From a checkpoint of a small transformer trained on Wikipedia: ALiBi.
Each number is 128 + 24 x the weight over its row's rms, rounded and kept within 0 to 255. Layers, rows and columns count from 0. The size above them is the row's rms in percent of the matrix's.

# layer 10 MLP down (transposed), 512x192, rms 0.115, rows 433-444, columns 0-191
size [111  90  98  96  91  96 108  91 104 114 107  99]
[[168 131 102 119 116 141 160 159  80 101 152 113 124  91  95 179 136 167 101 127 129 147 162  80 147  86 144 116 129  88 140 164 114 128 157 135 117 106 137 134 139  92 161  96 146 150 115 164 121 105  75 149 135 134 136  92 157 122 168 143 140  92 198 133 103 146  90 130 127 141 151  97 106 127 152  89 122 115 170 103 134 140 118 153 108 149  88 122 124  73 136 156 108 129 118  79  91 114 108 110 122 117 142 134 174 110 132 103 145 170 116 140 134 108 157 150 170 126  94 159 123 128 149 120 145  98 113 127  97 110 152 138 120 133 132 143  87 119  79 118 158 104 140 162 136 135 102  97 159 131 165 142 144 141 150 130 139 113  81 123 102 150 169 145 136 120 114 133 123  85 151 154 121 133 145 157 115 135 116 125 132 125 100 127 112 105 140 142  98 113 132 110]
 [108 152 127 161 148 134  90 150 149 141 114 139 147 129 176 108 158 122 133 135 117 105 169 111 100 154 167 196 162 102 113 122 148 139 124 137 138 154 114 130 167 138  94 118 115 147  98 160  81 100 109 108 112 128 133  95 104 115 164 127 118 152 127 133  61 103 146 116 101  83 120 100 136 116 133 130 126 136 137 106 167  94 125 135 123  93 138 126 126 167 132 113 126 146 136 139 149 150  90 141  98 159 137  75 131  61 129 161 183 166 117 115  82 101 140 103 157 120 165 129 139 149 111 112 100 108  97  88 126 104 150 130 139  99 145  73 104 136 114 143 129  85  89 123 121 129 166 105 100 128 168 127 119 113 110 104 130 135  98 118 130 138 102 146 141 105  79 124 123 103 131 114 104 124 164 154 123 138 152 117 146 124 139 120 108 128 150  78 118 134 116 128]
 [167 163 145  88 142 110 138  96 161 144 154 139 120 141 136 132 178  88 101 101 142 131 138 139 130 123 106 147 126 118 119 101 110 154 108 128 110  91 115 131 121 102  92 143 176 133 122 116 127 100 108 146 132 142 149 124 168 172 134 153 127 107 115 108 158 162 105 177 107 128 101  59 142 137 143 107 149 112 117 137 102 141 151 139 122 140 115 132 154 163 114 124 145 167 158 118  73 130 140 118 132 113 107 146 186 145 134 117  66 125 121 102 141 133 150 138 126 141 175 109 121  74 113  97  93 109 109 119 145 155 109 113 105  95 164 145 100 138 136 119 147 115 133 148  75 135 156 100 114 125 118 105  93 107 118 142 143 120 143 132  91 123 141  88 111 165  95 149 123 140 164 120 149 102 131 105 117 167 125  94 162 100 142  72  95 180 126 139 120 127 149 123]
 [ 84 126  68 162 157 121  87 110 111 130  60 139 127 142 139 129 146 111  98 129  94 110 143 175 151 135 138 143 124 112 128 133 155 106 114 144  87 129 102 148 101 115 139 122  81 121 136 124  96  82 150 124 145 139 112 115 157 146 151 109 144  82 151 111  71 155 136 113 142 126 140 145 122 127 120 157 114 122 139  95 117 154 117 120 160 105 116 116 142 149 127 148 138  98 126 142 144 140 155 109  99 133 102 161 106 123 106 111 152  97 115 141 140 155 107 123 135 149 178 165 113 134 103 100 110  88 115 138 128 117 100 156 123 101 138 130 140 124 120 128 144 137 162 128 137 111 188 129 169 153  87  89 104 122 158 112 132 143 122 114 114 120 109 139  85  96  92 123 156 142  87 112 130 144 105 124 136  70 149 116 136 140 164 126 179 179 148 106 107  67 154 166]
 [ 83 143 131 112  96 162 125 115 159 147 112  82 136 157 153 121 172 104 136 144 118 127 122 137 132 140 102 113 129 108 136 191 132 123 128 132 125 106 122 110 148 138 117 116 133 131 109 128 150 138 107 139 161 159 160 140 204 137 165 131 166 117 132 162 119 101  78 136  86 113 116 183 118 129 140 104 136 140  95 116 129 131 124 165 185 108  90  85 127 142 144 103 139 111 104 115 115 138 139 162 112 150 185 114 139 124 124 130  80 140 146 124  87 126 132 100 130 150 187 119 151  86 132 124 176 167 138 132 160 108 132 106 105 109 131 138 133 110 113 127 145 175 136 141 172 107 109 133 129 137 131 111 153 113 118 112 148 166 139 134  90 147 108 103 107 148 128 139 157 129 144 137 122 130 167  91 138 119 140 160 132 100 173 112 169  95 113 160 113  75 105 145]
 [144 163 151 151 118 131 140 119 159  85 126 116 113 125 110 121 109 140 103 108 118 150 105 167 130 164 117 131 100 115 183 132 121  83  79 149 143 101 129 147  96 121 150 122 143  85 122  78 140 181 103 129 122 134 143 115 153 146 135  89 125 112 122 106 102 119 118 158 129 157 139 135  91 141 127 107 112 114  97 195 170  83 111 132 151 131 146 128 102 116 116 130 131 139 160 136 108 170  99 130  98 141 162 148 143 132 141 189 122  90 159  95 135 133 130 144 113 171 122 148 127 116 132  99 140 134 138  98 130 152 155 147 149 148 165 120 160 194  82 162 124 143 123 132 130 125 138 112 122 149 137 127 140 107 117  65 151 160 147 125 130 145 130  80 123  89 108 136 155 133 185 150 125 148 129  91 115 106 110 108  96 145 125 159 157 130 125 113 120  83 148 138]
 [133  92 142 120 102 102 118  65 140 149 156 140 170 143 127 122 122 127 114 135 112 109 145 151  95 111 129 101 116 171 132 136 152 100 135  76 107 108 118 134 102  99 115 120 106 167 137 142 148 116 129 120 111 117 137 135 123 142 130 131 131 121 134  95  94 140  92 127 176 131 129 117 132 130 161 114 122 136 140 128 128 131 130 125 154  78 171 105  62  75 143  78 172 145 155 145 126 160 142  68  98 119 150 165 112  83 107 146 130 113 118 146 108 104 137 116 157 157 109 133 101 127 135 104 133 118 108 103 139 110 137 135 139 117 133 148 110  99 145  91 139 113  90 120 122 122 164 117 128 152  64 176 105 170 138 138 163 142 114 105 146 155 132 111 129 110 122 185 118 182 115 154 138 142  99 108  87 115 126 147  82 158 123 122 116 166 123  89  94 128 129 155]
 [117 129 156 123  90 128 125 130 138 115 150 102  77 124 126 120 134 126  94  93 123 136 155 146 143 117 112 128 177 164 119  91 131 155 166 143 149 112 128 139 100  93 123 120 123 149 148  96 116 102 151  93 113  82 118 161 120 130 142 119 161 159 133 149 163 148 117 154 119 106 127 126 159 145  92 150 131 166 142 135  98 140 158 145 190  95 103 122  98 135 158 130  84 150 121 110 134  89 137 137 125 141 113 113 127 136 153 147 177 117  99 140 104 128 164  94 110 157  87 156  83 144 130 108 131 145 134 172  66 147 161 130 136 131 131 116 111 115 111 105 156 156 118 134 115 121 171 126 106 130  73  79 160 110 118 139 187 139 116 133 112 127 137  66 154  64 116 127 111 120 126 127 153 101 106 138 124 120 117 105 140 134  88 132 125 137 132 167 107 145 161 155]
 [141 129 151 130  94 125 147 139 108 132 132 129 154 125 125 109 115  95 157 125 130 107 135 146 127 113 135  99 171 120 111 102 122 146 149 134 135 139 157 155 122 115  88 107 124 120 126 159 144 116  97 114  87 106 138 151 131 133 117 137 132 136 106 139  86 132 138 136 118 149 110 136 185 126  85 109 152 100 166 164 140 154 121 123 100 146  66 120 127 144 141 113 170 156 129 107  84 109 195 110 145 133  93 102 118 127  97 103 130 124 175 141 166 147 144  89 107 130 130 173 124 175 163 112 106 163 149 132 115 153 123 127 128 154 137 113  96  86 119 138 131  65 133 177 132 109 153 114 137 114 139 148 106 101  94 175 103 122 112 138 101 168 136  85  98 156 112 164 101 135 164 128 114  95 151  74  90 125 110  88 153 130 140 104 127 139 112 152 128 129 146 176]
 [139 134 157 113  86 104 106 139 117 101 161 109 135 119 130  91 151 107 149 174 148 116 117 132 125 170 126 117 156 132 139 157 114 103 132 131 147 146 143 153 148 133 114 144 113 122 120 147 121 130 150 159  84 114 142 174 137 165 148 114 119  98 147 166 153 125 172 146 117 120 143 120 144 129 151 135 186 107 130 145 153  78 141 173 105 176 154 108 114 170 134  87 164 138 117 131 131 165 157 114 124 128 128  68 143 155 143 145 142 112 146 149 144 130 104 109 133 150 131 120 142 110 130 131 145 149 120 130 145 158 146 129 160 126 121 142 123 147 112 178 157 134  89 118 166 148  94 121 172 150  83 128 138 120 154  94 149 165 124 155 174 156 150  87 117 137 113 172 120 116 118  90 143 171 123 110 144 110 106 134 154 115 167 145 164 117 187  84  85 118 140 150]
 [ 81 146  83 142 158 170 136 119 156 109 106  99 143 116 114 143 135 118 108 121 123 107 151 106 127 135 123 181 138  89 124 127 120 141 135 162 160 156  75 130 151 132 137 115 143  87  90 137 151 117 145 104 157 150 143 137 111 124 100 105 148 133 137  95 148 100 121 114 117 123 149 115  95 133 108 166 101 128 135 121 121 157 109 118 148 160 146 122 162 118 104 142 163 131 107 116 111 131 140 151 121 120 139 126 118 165  95 133 135  96 127 129 164 150 108 108 111 116 198 134 116 128 162 189 141 110 167 152 124 135  79 164 110 158 141  98 100 140 176 176 133 186 138 127 123 106 126 136  73 143 108 150 142 136 127 154 151 170 149 112 129 127  93 143 125  99 108 107 162 151 148 118 119 160 100 103 136  72 186 103 162  97 147 137 135 100 141 137 107 113 132 130]
 [121  91 174 114 130 138 139 133 118  93  91 122 114 145 183 115 154 144 156 113 132 153 147  79 125 156  84  65 124 138 155 142 132 128  84 140  96 137  92 122 134  92 127 146 112  84 123 165 136 128 137 123 128 102 190 134 108 138 141  90 147 148 136 120 124 157 126 152 127 117 121  98 107 126 120 122 115 146 141 147 160 127 119 103 131 125 112  74  81 113 131 143 147 100 170 130 100 178 149 114 123 142 132 116 109  91 129 133 151 159 105  94 161 113 116 153  93 125 175 121 109  79 164 132  92 120 121 126 128 124 164  90 145 150 123 126 116 149 118 102 135 158 161 128 112  96  79 101 158 104 142 109 100 150 101 177 131 117 118 132 115 149 115 174 146 118 128 118  86 101 160 118 126 140 113 133 144 142 146  89 123 126 127 146 112 142 136 183 123 107  75 123]]
# layer 10 MLP gate, 512x192, rms 0.153, rows 434-445, columns 0-191
size [ 93  99  98  91 100 106  93 102 103 104 101 108]
[[ 94 136 104 158 104 147 131  74 107 123 120 132 118  55 102 123 104 158 110 128 119  91 139 147 106 164 135 124  45  95 126 126 125 164 144 146 156 130 150 154 119  98 115 158 152  94 110 129 139 163  97 148  98 145 151 107 154 105 124 145 133 111 131  93  98 109  92 155 104 129 160 128 114 147 160 163 130 161 135 111 119 147  92 120 151 125 101  81 145 123 134 139 117 117 108 160 135 134  90 128 115 164 187  78 109 110 186 168 110 139 148 155 106 102 155 122 111 163 161 130 104 141 153 127 123 123 130 118 173 104 110 126 101 169 153 140 132 192 120 155 120 114 104 119 115 130 112 121 175 103 123 106 119 112 125 112 146 128 150 115 115 149 152 145 137 108 125 103 161 141 147 120 125 132 162 144 149  97 129 115 135 119 117 134 142 134 167 117  98 110 158 107]
 [ 73 113 130 142 161 128 149  81 107 122 111 129 148 107 127 138 132 110 154  90 161 154  89 107 101 120 101 120  98 113 101  82 135 127 136 135 122 111  86 129 129 104 113 130 147  89 164 117 150 169 112 143 136 136 125 121 149 176 129 132 173 124 142 125 129 169 144 142 160 130 123 154 133 137  97 113 173 122 133 156 125 131 155  83 155 155 112 128 118 119 101 148 135 152 147 107  94 159 156 122 125 147 160 140 148 121 145 109  65 141 117 179 117 132 126  68 120 152 127  95 154 160 120 168 159 103  77 120 152 110  99 103 112 125 128 157 159 133 186 106 126 125 118 146 131 123 132 154 166 104 137 117 121 149 127 155 128 180 156 120 107  83 118  54 134 132  84 100 123 144 103 121 100 127 125 103 131 110 124 115 150 100 110 130 112 135 123 176 121 151 149 131]
 [175  94 159 134  84 135 182  91 112 120 185 111 184 106 134 114 131 130 165 149 111 148 104 138 130 165 116 119 136 123 157 107 134 143 113 114 161 131 102 135  99 155 154 126 130  98  87 100  84 145 154 116 140 123 111 126 164 106 142  96 115 136 117 168 148 136 120 102 138 132 145 160 148 120 135 140 174 141 140 150 165 119 147 102 105 131 103 157 142 138 124 148 132 110 110 162 159 167 167 136 148 135 136 134 146 104 117 172 126 101 123  97 125 134 144 172 109 181 126 135 161 141  85  76 115 107 148 118  90 165 133 118 201 144 161 146 168 118 126 120 108 124 145 131 144 132 107 146  94 139 157 146 147 135 105  88 134 165  94 135 155 137 124  97 133 132  93 163 153 146 136 124 173 137 145 129 128 153  95 136 138 138 143 166 129 139 138 145  96 123 151 150]
 [117 133 120 144 115 127 129  94  75 167 148 155 135 102 163 161 154 117 121 122 153 113  98  94 123 130 137 164 145  98 161 114 124 111 121 132  83 118 133 153 130 141 127  94 114 118 169 149 137 147 145 112 123 127 126  83 115 122 151 137 130 151 112 167 187 140 130 149 110  95 118 150 140 175 170  86 148 184 109 137 131  67 124 112 136  79 167 103 148 140 137 112 119 111 128 121 122 147 165 115 101 162 124 102 123 111 136 142 117 120 145 115 158  79 150 109 185 117 108  82 173 123 102 156  95 182 129 183 140 134 122 121 129 143  92 121  92 132  92 115 127 107 100 121 116 145 110 137 155 122 111  84 138 157 108 165 112 105 158 140 159 133 122 142 106 136  91 119  93 116 142 121 132 154 134 142 146 127 128 141 149  81 129 151 124  86 147 123 111  97 150 138]
 [116 104 122 110 119 184 154 118 129  70 141 138 146 101 160 117 105 131 125  88 139 140 137  96 142 119 132 127 142 112 152  84 152 144 137 106 160 127 151 156 104  98 115 138 129 117 176 113 150 104 165 149 138 119 133 118 136 131 106 125 151 166 166 149 133 130  92 112 124 128 125 161 122 112 116 193 134 124  90 135 157 103 114 113 106  94 147 131 125 129 125  51 134 176 134 185 125 147 162 175 154 138 160 107 131 109  94 126 100 113 159 124 118 155 155 128 134 129 153  96 141 150 122 119 119 128 144 150 135 153 103 116  65 110 162 160 139  85 138 146 114  95 118 131 136 102 137 208  79  80 154 125 151 131 152 175 129 117 146 103 129 123 134 144  91 140 111 140  99  88 134 111 133 114 104 124 142 135 101 132 120  94 126 156 111 133 112 117 139 143 111 134]
 [156 112  84 207 121 129 195 147 150 112 142 101  95 100 144 112 100 116 161 161 142 136 102 139 153 103 127 122 132 114 132  93 104 123 160 127 108 114 116 139 130 117 135 123 122 147 118 158 134 127 114 108 135 122 136 108 147 156 152 107 138 159 164 175 139 106 113 106 150 144 148 151 130 139 145 169 134 115 109 143  93 156 135 135 121 100 152 134 160  98 156 103 115 141  94 121  97 137  81  88  94  97 158 152 118 117  96 165 125 119 153 138 113 149 103  82 147 104 155 118 123 117  98 137 122 112 116 116 139 133  93 129 112 113 110 127 153 123 109  92 107 119 140 147 132 143 153 115  86 131  74 136  91 124 102 113  98 167 146 106  94  81  89 129 158 115 114  95 143 139 108 158  94  98 140 151 133 167 142 120 135  99 130 119 118 161  65 112 156  91 105  99]
 [166 112 132 170 104 152 126 134 153 135 147 139  94  98 178 160 118 146 164  99 134 142 118 158 137 139 159 178 163 132  80 113 158 148 150 157 112 116 134 123 111 140 148 167 127 108 128 152  70 148 135 113 112 113 109 100 124 157 137 109 133 159 122 108 161 109  92 156 113 128 106 123 118 131 111 134 127 164 129 133 136 129 152 134 157 103 102 137 133 184 156 135  84 124 114 127 144 111 128 138 139 121 108  52 121 108 117 122 109 117 114 110 154 131 190 106 111 111 148 136 156 139  77  85 144 155 139 122 170 120 101 103 135 135 126 146 113 117 109 108 111 130 175  99 133  98 158 145  84 142  83 124 137 118 122 155 124 148 187  99 124 110 145 107 114 117  98  85  98 130 137 118 178 106 101 114 137 149 142 122 142 109 125 143  85 114 124 121 133 165 177 104]
 [131 118 120 114 139 140 114 117 115 141 130 122 180 101 132 113  90 122 122 144 135 107 133 125 130 139 110 140 138 193 121 166 141 132 136 124 149 101  90 142 109 124  88 110 109 113 115 142 149 174 126 106 116 112 113 115 176 132  98 133 122 127 136 150 130 136  84 134 153 150 136 133 116 140 124 153 126 150 102  92 141 154  74 129 144  94 121 112 104 159  60 112 161 162 127 178 152 139 166  88  87 151 112 108 138 154 135 136 127 127 135 152 157 172 128 120  94 129 136 155 112 123 149 142 122 116 132 179 135 186 132 100  86 129 123 179 131 147 119 128 103 123 130 152 116  76  95 124  90 144 195 111 161 139 118 182 122  99 132 132 165 130 166 104 119 125  81 107 123  89 127 101 110 139 136 124 129 154 185 131 113 132 115 111 110 113 139  93 104 106 143 123]
 [119 110 136 130 127 138 149 124 126 105 136 106 162 117 130 153 110 126 144  84  97 140 120 153 102 157 139 147 117 154 119 116 150 140 142  96 152  97 142  96  76 132 116 136 145 104 133 133 105 161 147 127 131  90  59 112 102 114 104 137 125 130 147 116 146 121  94 129 122 124 156 139 151 157  90 115 135 144 123  99 115 134 137 131 145 111 164 106 163 146 114 133  89 173 112 186 130  97  86 141  95  93 113 141  77 103 141 142 117 114 111 109 143 127  92  98  83 161 136 118 114  57 153 143 163  85 127  98 145 158 149 104 123 137 122 136 128 139 170 114 155  96 131 141  96 139 100 127 140 102 177 163 108 118  92 117 110 115 129  68 130 113 114 149  97 124 134 105 157 141 148 130  90 123 160 157 120 121 118 150 157  86 176 141  96 116 105 154 144 124 154 101]
 [139 101 120 130 113 154 135 138 131 122 139 146 143 154 125  75 119 121 144 147 135  91  87  97 160 136 129 101 147 118 129 123 129 140 144 162 124 138  83 139  53 177 119  75 145  93 191 168 118 122 140  91 124 125 119 105 111 150 156 174 138 112 113  87 114 111 114 108 118 109 102 133 113 129 104 132 140 136 112 155  95 128 143 116 135 110 152 114 131  93  98  81 134 112 137 114 163 108 134 125 119  80 135 174 110 132 137 150 107 141 132 110 145 146 116 107 125 120 170 150  94 107 169 146 123  85 145 159 163 130  91 130 105  99 111 103 114 125 134 121 135 115 139 144 123 109 117 156 151 110 150 136 133 118 136 161 108 130 171 111 135  87 121 141  95 137 170  90 143 130 178  86  83 118 135 165 132 139 162 151 170 100 122 146 128 183 107 118 142 101  95 122]
 [128 121  95 107 122 150 141 180 116 134 145 107 122 144 127 140 129 131 113 108 140 107 157 124  88 107 135 124  97 173 114 125 163 148 112 101 129 102 110  97 121 111 116 120 129 140 113 138 132 131 150 137 120  91 128 106 148 106 159 146  99 126 153 156 106 115 133 112  96 134 131 151 129 133 104 128 108 113  99 153 122 162 147 127 122 124 164 137 163 129  68 126 124 144 129 133 117 133 101 150 166  77 120 127 123 158 157 149 121 126 142 141 162 101 115 117 157 184 138 163 126 131 176 115 147 150  96 130 101 169 144 158 125 134 118 126 151  79 163  85 122 112 174 101  94 136  93 114  92 119 159 122 142 109  55 111  98 123 127 123  79 130 134 119 170 160 158 178  96 102 148 122 109 139 146  72 155 161 109 126 167 109  97 158 103 162 171 151 100 128 141 146]
 [112 133 127 138 151 171 102 148 139 102  93 150 107 101 159 112 101 110 123 153  92 138 130 128 141 146 109 116 177 104  91 149 141 120 159 129 124  80 131 121 124 110 132 132  77 117 159 106 121 159 160 133 128 128 117 118 143 173 139 107 135 164 121 140  74 122 148 120 115 130 131 166 139 158 128 127 162 136 107 155 136 115 158 131 150 141 106 113 127 102 128 126  97 145 101 104 130 114 100 115 104 103 122  84 116 151 137 146  97 119 156 151 145 162 156  85 132 116 146 128 121 131 112 134 112 140 129 132 135 105 147 134 106 158 141 123 150 133 167 156 109 167 140 142 143  90 181  89 106  78 140 128 135 153 129 155 157 111 154  59 160 142 147  92 136 114  66  59  75 138 164 111 138 127 143 103  81 123 180 152 116 154  86 111 135 103 126 112 129 134 136 127]]
# layer 10 MLP up, 512x192, rms 0.167, rows 434-445, columns 0-191
size [ 86  96  88  90  97 102 100 105 112 103  98  99]
[[119 119 125 181 168 159 163 115 164 121 150 116 127  84 118 113  33 144 140 146 122  98 147 165 104 148 129 152  95 118 135  97 114 167 134 120 151 136 127 117 135 123  98 140 176 113 111  98 125 116 118 165 127 125 123 142 114 141  81 173 141 114  97 128 117  81 135 132 132 127 165 114 110 120 133 164 126 109 121  82 122 160 133 132 101 116  77 117 124 124 120 148 149 106 142 172 162 126  99 179 134 142 117  79  93 123 147 143 139 147 124 111 119  86 143 158 110 181 105 140 145 131 139 139 147 106 111 112 138  94 137  80 131 110 148 145 158 142 191 170 130 164 110 105 122  94 108 111 123 133 150  99 134  89 121 125 139 113 103 122 113 134 150 136 122 123 132 118 153 140 109  95 109 115 156 120 171 115 138 104 134 121 106 150 149 167 154 137 128 135 176 123]
 [117 134 119 150  99 146 102 144 122 145 106 195 113  91 128 135 131 131 139 173  87 140 172 139 139  86 186 184 119 117  52 130 139 125 149 108 145 159 112 133 128 161 154 156 128 162 148 172 137 142 119 115  64 104 115 108 125 149 140 134 155 181 110 138  90 129 149 145 140 141 130 120 149 154 137 173 107 144 151 128 135 154 102 117 156 114  88 119 139 100 147 130 127  85 138 119 117 120 125  94 114 122 136  89 133 113 125 132 146  83 145 150 109 134 120 146 130  96 168 116  99 125  95 139 142 162 147 136 124 104 111 131 134 119 116 106 137 140  92 139  99 126 114 114 124 117 145 156 109 128  92 113 180 131 125 144 102 109  94  91 103 127 127 131  96  76 133  96 104 115 107 127 134 159 125 135 120 142 134 120 161 155 132  77 153 149 102  61 121 143 135 119]
 [125  97 131 111 129 151 123 171 146  47 129 173  79 120 131  89  96 117 143 133 136 121 130  88 105 112 142 138 138 129 121 116 110 142 119  92 153 117 108 155 125 118 125 131 181 124 111  99 150 108 114 106 155  94 118 139  89  66 126 151 105 147 119 129 138 102  85 143 133 139 105 148 121 107 140 157 107 128  66 188 126  87 175 123 118 112 150 124 125 103 100 117  85 122  84 132 152 157 116 191 106 123 166  83 150  97 147 114  96 117 116 162  91 148 130 150 141 127 156 107 140 116 123 141 121 120 123 115 143 148 152 102 128 141 102 141 128 133 136 148 115 108 121 114 157 122 114 154  83  82 136 133 127 178 128 137 116 147 128 131 122 159 176 112 158 130 169 145  91 137  87 125 131 107 111 111 111 132 142 164 126 153 107 145 142 116 105 137 136 117  96 110]
 [146 107 119 100 156 138 120 137 166 110 121 105 106 127 116 134 139 139 110  80 102 151 156 132  97 122 151 133  78 137 162 141  72 121 114 117 131 137 144 109 157 111 108 137 157 158 159 143 139 127 103 140 171 167 112 122 147 152 155 117 136 139  86 117  96  87 116 124 117 132 106 108 170 133  90 133 119 112  96 105 142 142 147 131 109 125 101 149 148 119 115 103 102 118 140 119 113  77  86 134 108 127 184 117 138 128 161 110 140 150 108 181 101 128  89  89  69 130 140  89 122 122 124 179 167 130 140 101  74 100 118  75 150 133 190 178 167 103 159 156 133 136 134 108 120 139  92  98 162 161 146 140 145 113 131 125  78 105 150 125 122 109 132 134  96 131 144 124 135 145 131 122 155 143 148 134 100 116 128 115 130 128  87 103 125 137 111 139 119 149 133  96]
 [142 139 139 115 116 104 101 122 118 129 120  92  65 120 175 126 120  93  94 106 127 100  91 121 173 116 132 139 124  84 119  97 127 133 109 161  94 157 125 121 117 131 163 111 138  95 123 124 126 131 148 135 104 105 164 125 102 116 131 190 109 114 156 145 102 115  82 111 152 123 148 110 121 128 165 103 119 115 152 108  97 138 150 127 115 122 127 110 142  88  76 109  97 125 124 124 146 176 102 139 199 143 121 118 117 140 122 110  96  92  95 134 131 128  96 124 155 105 133 116 133 108 157 145  91 128 135 161 116  93 158 118  94 113 138 131  89 124 131 112 158 161 128 137 149 136 145  99 144 135 110 164 125  90 116 171 181 130 172 119 100 111 136 129 153  91 180 111 138  81 126 128 132 135 116 117 128 145 168 134 127 152  69 131 126 129 123 110  74 115  96 100]
 [ 90 125 115 118 155 105 117  99 124 138 106 140 150 149 121 112 121 129 182  93 105 118  94 164  90 107 125 141 128 141  99 172 161 118 104 166 157 173 110 106 142 129 192 129 112  94 138 111 104 122 202 115 120 151 124 112 153  94 102 166 148 101 128  99  81 130 108 136  99 113 133 121 101 112 121  80 143 104 125 105 175 160 122 123 117 109 153 123 143 152 132 148  74 105 119 141 128 117  92 135 125 131 133 101 120 159 126 137  96 142 107  96 124  76 148 116 140 152 127 128 118 111 112 116 105 152  95 101 126 112 158 134 156 127  80 113 120 128 123 135 103 138 121 110 141 108  89 149 157 156 134  84 143 121 122 126 146 169 171 118  98 133 133  91 183 162 134 159 148 133 151 114 162 162 144 122 143 108 116 114 155 100 136 175 140 143 138 138 142 167 148 117]
 [117 138 103  86 143 135 121 137  69 129 111  96 148 110 113 131 168 133 117 130 153  95 108 119 114 109 102 101 104 143 154 133 102 101 114 111 157 110  99 147 152 143 126 101 141 123 105 127 152 143 125 131 148 172  90 142 129  89 140 150 140 108 109 126 124 158 119  93 139 136 100 115 156 151 142 128 146  76  98 134 108 122 114 180 118 159 115 114 130 132 111 134 166 141 134 151 191 108 126 149  87 114 156 184 126 173 130 157 132 156 110 104 138 116 106 133 141 169 102 128  85 125 132 146 119  90  69 113  84 188 146 138 145 121 135 124 148 162 150 158 135 143 130 153 139 145 151 132 132 161 140 114 141  97  90 107 124 127 116 145  85 147 130 134 159 142 147 153 168 134 116 101  84 135 128 139 101 112 148  82 119  97 131 149  89 154 136 155  97  95 117 177]
 [148 145  98 112  81 136 128 115 188 132 132 147 137 123 140 100 128 156 116 142 132 113 117 138 127  92 167 156 134 149 111 196 141 160 104 119 150 151 106 147 141 111 150 140 110 112 140 154 133 139 122  91 103 144 124  88 157 118 153  78 118 124 116 154 121 145 136 145 139 156 123 152  71 102 140 118  94 104 101 102 132 166 136 165 111 169 131 133 102  76 140 134 102 137 121 165 144 146  74  96 170 166 105 142 127 110 131 142 133 155 131 125 177 142 117 111 110 128 130 122 127 121 192 164 128  90 179 139 165 108 104 161 127  96 161 108  99 133  85 137 139 146 118 112 119 114 123 101 144 117 136  97 148 122 163 177  99 157  93 140 148 145 127  90 151  88 128 127 145 142 157 146 126 124 138 116 125 126 126 174 155 109 102 155 143 147 130 123 111 113 136 167]
 [120 107 156 168 127 144 129 133 149  66  71 117 156 127 150 144 145 134 127 109 105  86 100 156  86 123 113  90 132 125 131  81 148  91 159 129 123 131 141  96 115 126 164 123 146  93 130 120 145 174 170 138 125 133  75 149  84 123 110 157  89  96 137 153 104 112 123 138 141 133 147 144 120  83 111 130  98 122 119 109 118 133 156 118 137 108 125 104 126 154  67 140 141 144 117 158 122 143  70 123 113 128 122  79  77 131 140 133  87 109 161 150 118 150  67 157 112 157  92 152 130 130 141 163  89 141 162 116 104 120 143 135 155 128 129 115 137 141 137  85 120 118  86  73 119 129 100  87 124 123 149 119 129 131  93 121 134 114 118 119 123 105 142 172 131 143 132 155 147 124 132 149 110 180 148 112 138 104 131 137 133  88 144 129 142 100 112 132 108  99 147 150]
 [100 129 129 131 114 143 163 132 129 167 145 131 153 116 154 114 131 121 137 151 120 129 144 104 116 106 101 146 165  82 142  90 107 108 125 129 121  70 112 121 107 119 125 132  94 164  68 142 111 123 142  60 139 190 125 101 142 169 139 127 138 128 120 127 141 134 138  81 166 155 153 172 150 118 136  92 154  91 143 201 165 118 167 126  99 151  99 119 153 116 124 129 116 131  96 107 132 116 131 112 166 106 128 145 160 142 130 110 109 133 145 125 152 164 179 111 189 124 127 107 113 134 141 108 123 178 132 109 130 106 122 130 115 112 132 112 125  87 144 136 163 114 130 150 106 146 167 133 117 134 140 129 175 117 114 113 139 133 162 123 145 120 132 104 132 124 126 112 157 145 145  68 144 105  71 110 120 133 154  70 141 113 104 160 138 116 130  92 121 128 155 131]
 [108 137  87 131 122 131 146 143 135 146 134 107 145 119 148 115 108 167 116 142 126  96 107 148 114 104 121 100 163 101 145 131  97 120 131 135 189 151 112 110 141 122  81  77 133 110 131  98 110 109 123 132 108 174 117 157 135 116 105 126 118 137 125 160 123 135 118  72 111 122 160 144 108 135 109 147 152 138 128 106 118 182 130  94 114 121 139 116 129 136  71 148 102 130 180 159 147  77 141  69 148 109 131 145 125 158 156 163 157 121 147 161 125 133  79 162 116 161 121 144 159 123 141 104 107 167 107 139 109  99 144 141 138 154 150 170 147 113 110 163 145 112 102 120 115 129 104 130 127 153 165 158 107 141 116  98 167 120  96  86  90  97 124 133 179 107 117 142 105  72 116 140 107 106 142  82 152 147 108 120 112 117 118 155  98 140 129 132  99 126  83 131]
 [131 156 122 100 121 139 161 101 142 108 156 144 144 158 121 136 159 109 134 116 103 112 156 138 121 156 160 119 137 174 147 114  79 134 148 117 179 133 137  87 139 127 100 156 171 151  94 143 129 151  99 119 152 120 101 157  97 115 139 122 111 154 110 133 145 124 161 169 164 113 127 147 148 113 129 137 122 111 113 120 127 113 124 142 125  97  91 155 114 138 124 142  96 127 131 170 113 138 149 121 146 119  70 137 129 118 143 171  99  91 131 129 118 105 118 110 124 148 167 156 123 141 163 142 173 149 146 102 121 170 130 137 140  85 104  85  99 118 132 134 107 137 120  86 122 117 130 104  73  79 192 131 126 125 143 139 100 117  95 100 158 139 130  79  89 151 155 146 113 116 108  96 120 159 133  85 114 129  93 121  96 150 128 109 155 167 140 122 166 141 162  70]]